Weights of a small transformer language model: 12 layers, biases.
Each number is 128 + 24 x the weight over its row's rms, rounded and kept within 0 to 255. Layers, rows and columns count from 0. Numbers have three digits each. The size before them is the row's rms in percent of the matrix's.

# layer 3 attention value, 64x64, rms 0.128, rows 0-63, columns 0-63
096:114119146165118147155112127152120117091107133096114071098129136100125167112142090133110115129136136140152146126090134128153111100123138118124164134124147084218131160116100106154153105120129125
093:102128100105198136098132097134143152160134137116135193128141070140151121109151156110142125096097145099123141124134122113112106141140114157076144094122139129096110118132120164102156137134099138
110:057133175125145125132093137097159148109138143113097094130131108132118153165129117148133138125117129120127130105169127119117087187146073128144128097136092139138104173148132129095116107134125102
099:067131128128088146127140090137123130102185133122185122135146122161170100148105139116130087124160123131137144165094131122111117088132118121138122183080136149160136144130123107131137157121129108
111:170128124136077126133151117120109131160139135124139114116152088175102137119126143102136108147078131103077154126146128106080182132154123135156137096098150139122090146130110154125120185125123126
100:137113118123157160140106114178116151128044125099112184100117129125118117137133128128129117178142120150135106161113098150139119110120178157141147121176143134140121090129098121137117112101117152
127:123126083177094137132191090129130133140131115134134090131132104123157135128143122131137109135102188104162110170121094136122049143133135100144117153153144129123146120141143153146130152144116116
128:114157144133097105126102145109176107123158141148149121111143094093112126132105158089132115134102126126091108137133128170089144142149063131127131131062142140117145148135165141121077154135136142
105:154161133164091121113076174114144105161103136106135122118132155072140112129127117111147131139145093107146108162115133150111166153126127110145118134111106164065142112125143151092097155126152144
120:126149114096152152130115132132129095135133114154120166144117157093139134112166144103099151122057147161145115152126151150122168101154111148086113145092112151105174088101157150118127120144128112
095:103142157123119153141193139121158088156134130102120124127102113112166123110168104090146119106093148162116105097142111117132160145136128120121124132142102130129081131084150076173152148148116131
123:133120122122077139141137059114145137118134140137164115111169103140128131101101159075173082149101151148113104133151104108121132147131105110153136146099146125142091121141135126165111171128158142
100:160145125111119141148134088126160106129130110153123135143133098121129132054126146140101116077136107109143122163094101125138114110118125176125116131109152126206179136161107116113110128139113143
105:065133175128124144119177113122166112107159124146177104153113098145123131139167121095117102123090106090139126154158129162156158159127109159102155121116134132131103104135132098121148111133152131
108:158127115126092111150108158103117138154119141141152096115125175091100132136143127118133091113153121151120130111133133138156148133124142075201151121143106117145158109115101079099129120086162159
097:161134093098139107121140153137120153123157139115125151090099104120166117101158132105099145092145125157169095088104118089109145109126156150096201132145107161139146122123138101105130149126133146
096:130145125110124144120110103131131176109090158108110156130085126120107128138116118128165155123207089121151089158123079153112078143119146123128139088152155120134133109135101129100149124119142104
102:168151108125138129123083142126144135131129140110134135125140143107112131132101107104125113154083162167131137122091110158119141166142130137120075125160092193125145124109160179133091089154105125
120:107100161147156141125137161146116117155143139122129126131142168166086139106136137122104121155110102095078168081158136095132162058153165141138117123118132108112092151104124117124147146122124141
102:129104099135141143132136084122097119109145111108133132179146127181128111155109111112146165139080144137119126105114109085117080115129092127123075143152146128104093126158143172115143130121114083
101:092108143169161112131175150160137134120134114119117094160119117143103133127172125134132103109134133095121130111133101098145152093089157134090163100112132132192114129142092108122154152134123179
104:123144089141076119122164137129092146117112122123124086114137150152130116143094125078120117163139120094132132157113140118119137119112143095179103091152102088111158156175125143161134150134123082
118:131118162147152125142110085120173150177123135115076117138145113120131146087157106144114124134120157123132163112115136148102099110133092123072081152171120129156098155101111096133122110152113137
103:134100156127117096151114119107140141146156155152151152104149107125141137167098129163119177119148078163157113125169150102135129182105119108176128121150127088142125160131123087140123133096113137
106:117142132108122121127091131146109119138148116098079147156108112094131171141108098178076173135105136145147130131139108175129133150166094136140139119166129168103100120130128149101083110157127126
098:105159176137104134155138087105119138095147152127121128113119143167134104074180130112117083108126126173118133113153132107134132137143108139115134135105133093184156115133132101161124100147150082
099:146115109134120130147162096141139112110172134139121093095171102113113119106143124138150142115108130122157168122137167120144126081120089130132124163118117124166114157102147118186066164107125153
097:152132128114135105145136165112114092141147076159116149128082150132152127092169164146134171105138150163166126098119144124127132117151117172083137119095108161156142122166096118112113141150119112
109:109158128113109113126122165105118154141130127099163125124131121144146132161071119093120143138129073125101113128157124143142146126153140081156150137092164152090171126108163149090116159084141128
105:136119123175117078118189174123083135115137096138105111126106125145118104133080112115098123142116121106114130125077140109111119103140154107176122122117110114127124168137103148125111148161090159
105:123130098126108092129143086146108116154101150112164135143135139159143140119104088105172115152187078131109132153102132141103092141104178099154159127149138106137128130099129112149147137090103128
093:147157164104101110115119178144122097134164134130162105123141116083137102158135142134107132117086115155145150127147174136164130148096114104152102144140103153180133154112140082110119112145164112
079:137147131155136076132131143128097083135116123069123109085122159157137121156136095146151119106098138103112104154092115167150137124137111136088129101154154160136130122129131102138167075113143159
088:095113193088134157133121120132159112117139129141141088124112132115112132130146145148130191106164148137152130142108102142124144145079130176159138145154107128115090093097118129089155122151135159
093:130102153173143162121109119124123106172141169123111144111105105083130123194147119164113124110130143090133130097137105139107134099102103122103101180136160121114156120184140123136128127134102107
090:177132107121108132131097131073146155140082136099116116115093132122086175117131110127118138106148065137146117186140099132165131096136137129155111109154143095135130113126119165118127154120156124
089:130118106164160161098173127123164153067090106124146101122155130125147153149122119143172129151130125123117126084118144071142123149099127137109148112123116133135090130131134113188132158153112101
086:134147106137188184084115105113132137088133105168131112108151160107145177140096151140088154150147146104108132123133094144149182111101130120147151103120119121118123105105137149148133132161121122
087:150138105109135162111131129093137188109083102126129121125128176086106136107131116149099136130137116156124138085111130122105157113140108150151184098113100093114136158111117108140134168177115107
089:131139105147106135138099114103133141139116119127165170159143107117157158099142110157146121096123111100081123131157128125111115128145154189136106105189088151111112106142100151140120098144084104
091:120112160161156114121112138119172091111154123135141104170130110157142133151126100128176127072141120130147138144091148156090110114113134126106092147161145149115084138154170176155138128140126115
099:108155116154153119141131093119112162169114145148138128086127179125140132119134125121104084145088162127125086138118087122097131151116148123148130092081137116127163124109101132097072158135104154
089:141095109099182139121163166131146070134115112124105142120133107138127119107138102118126133115131151127153162124109118125168096120166144099113102159131115112137138141092153140113168107119203156
086:128138115127146184139143093168084135104093150131119125132151164117122130103115150126107143187126112133147099165120149122106158132090141139180135149126118102129127147086103087118100152163128106
099:151150156147138114109090129108143137136078133089144133101097105159153125108095136126155117168174068156142153136125164146126160121128116135098129116184121155129096143126111152125123135105132089
092:165114161159142118133098126126154136107139141146101109174128106176164154113154114116172147139145087155115178093136118123115124103132096165097156160107105132118130121157156110156095121105129107
089:172143089124117096160099154182096115175093153106134154144119119166121152111134159133170108100109127118113124154154139102171145104129101162129142108102136132115158152146105127107136136091130141
096:109090109153111124150118162101116096137136114104138109097133139109099156122095141158104140132119136101148078179111096189128128106150133102134134123123144136150093142085086135106125127160133173
106:143113119111098094182109110123099115119121130136092169145113130157128144149140127117137115105113145139152140115148140082149161137143115150119128136108092144099161124112089068093141082071138143
098:120097112097135159152136126154153126128089094126105134134113135117101162117141117106141164152159135120169142166126127159101113078102138150158160109146112121140072121096123139098169109156170144
091:152120125155134149156134151135139121125107131136126121160121144096100114111100150111128113103128165134147158115131075177127150119093153152131150110161142093082062125124138123147195152122109137
094:063113129086116113114163119148089149137127114148128113107148176109101138162114158132130132129131161149110116128143124154113096157121133088122135073090161110105088108141126136124091125128083138
108:143132152095161124110168117106078096135119116137115178088090136112147124137136134135143133110169150086073100109113128136171132134134127128146092113143166130139154085130142105136116119083105144
094:105149126111088094144130100154105127135137115142146102106128144132096158121150146080157097160129163121131152125132109127159176115146066144124097112100155098096137148089132110136125143112181134
089:083098138189126122131161116140130122128142122124104089140121136142150147169108126175130099161138124154152157137077124152059102087124096109139135150114117118134144113118127120152136129165102150
094:119115119101119150139083166136204139100126114152143109148102155120135103142147127113119135106173125145147135136139122148074112101098133157110131150167103101128076141097127118101165136127151136
098:115060122111156134117123099181139099115150113143132127153156116109121125073135115104155189129126155133130133177119122142106105118123147134111154160159091140108111133099141126119165101141157142
106:100139110130134148128117131104114119116099086100106120141125170141111170118117127111098125172126096117139152099149135091152144066107124137094080104126127099096103158156179138138115153111143103
098:113114102109110140165137137160094113167131115151143177084125145154093125135159095140164143143157143132138101131130130094144097125134139168139108142117110143166108126073144075143128130125111172
089:136104143078110100144184136135091138127124112107152165156168124123166093100143088135128134133113125154095101151102131088180125136093149133110129138105103146104159081144135117111139131123113123
091:133136139133137161125085105081142126152110107105122113108066150151086128144154118111134112136183097139142126113151140129138154107142138151142116079165140123162105136101171127142139140160107084
108:119133139123092096134154074140127114104117131101147118147133099157122153146107071088169124142122117123152142084109156111133122145136116137134148146096099082159122196151126139153117128100115105
089:125119126149162101153132131080132095151115070093141079114132142115150171116149143098134097136092108142079146168136139120149169128081120119151161130153134094120114158101117113127136127142120137
100:142158100093109194129088151143139148088138116122130143182138081123106139097150113119139134120167132126156144141139153141137099126108119142108122125185121109090106135117166106122144125117154091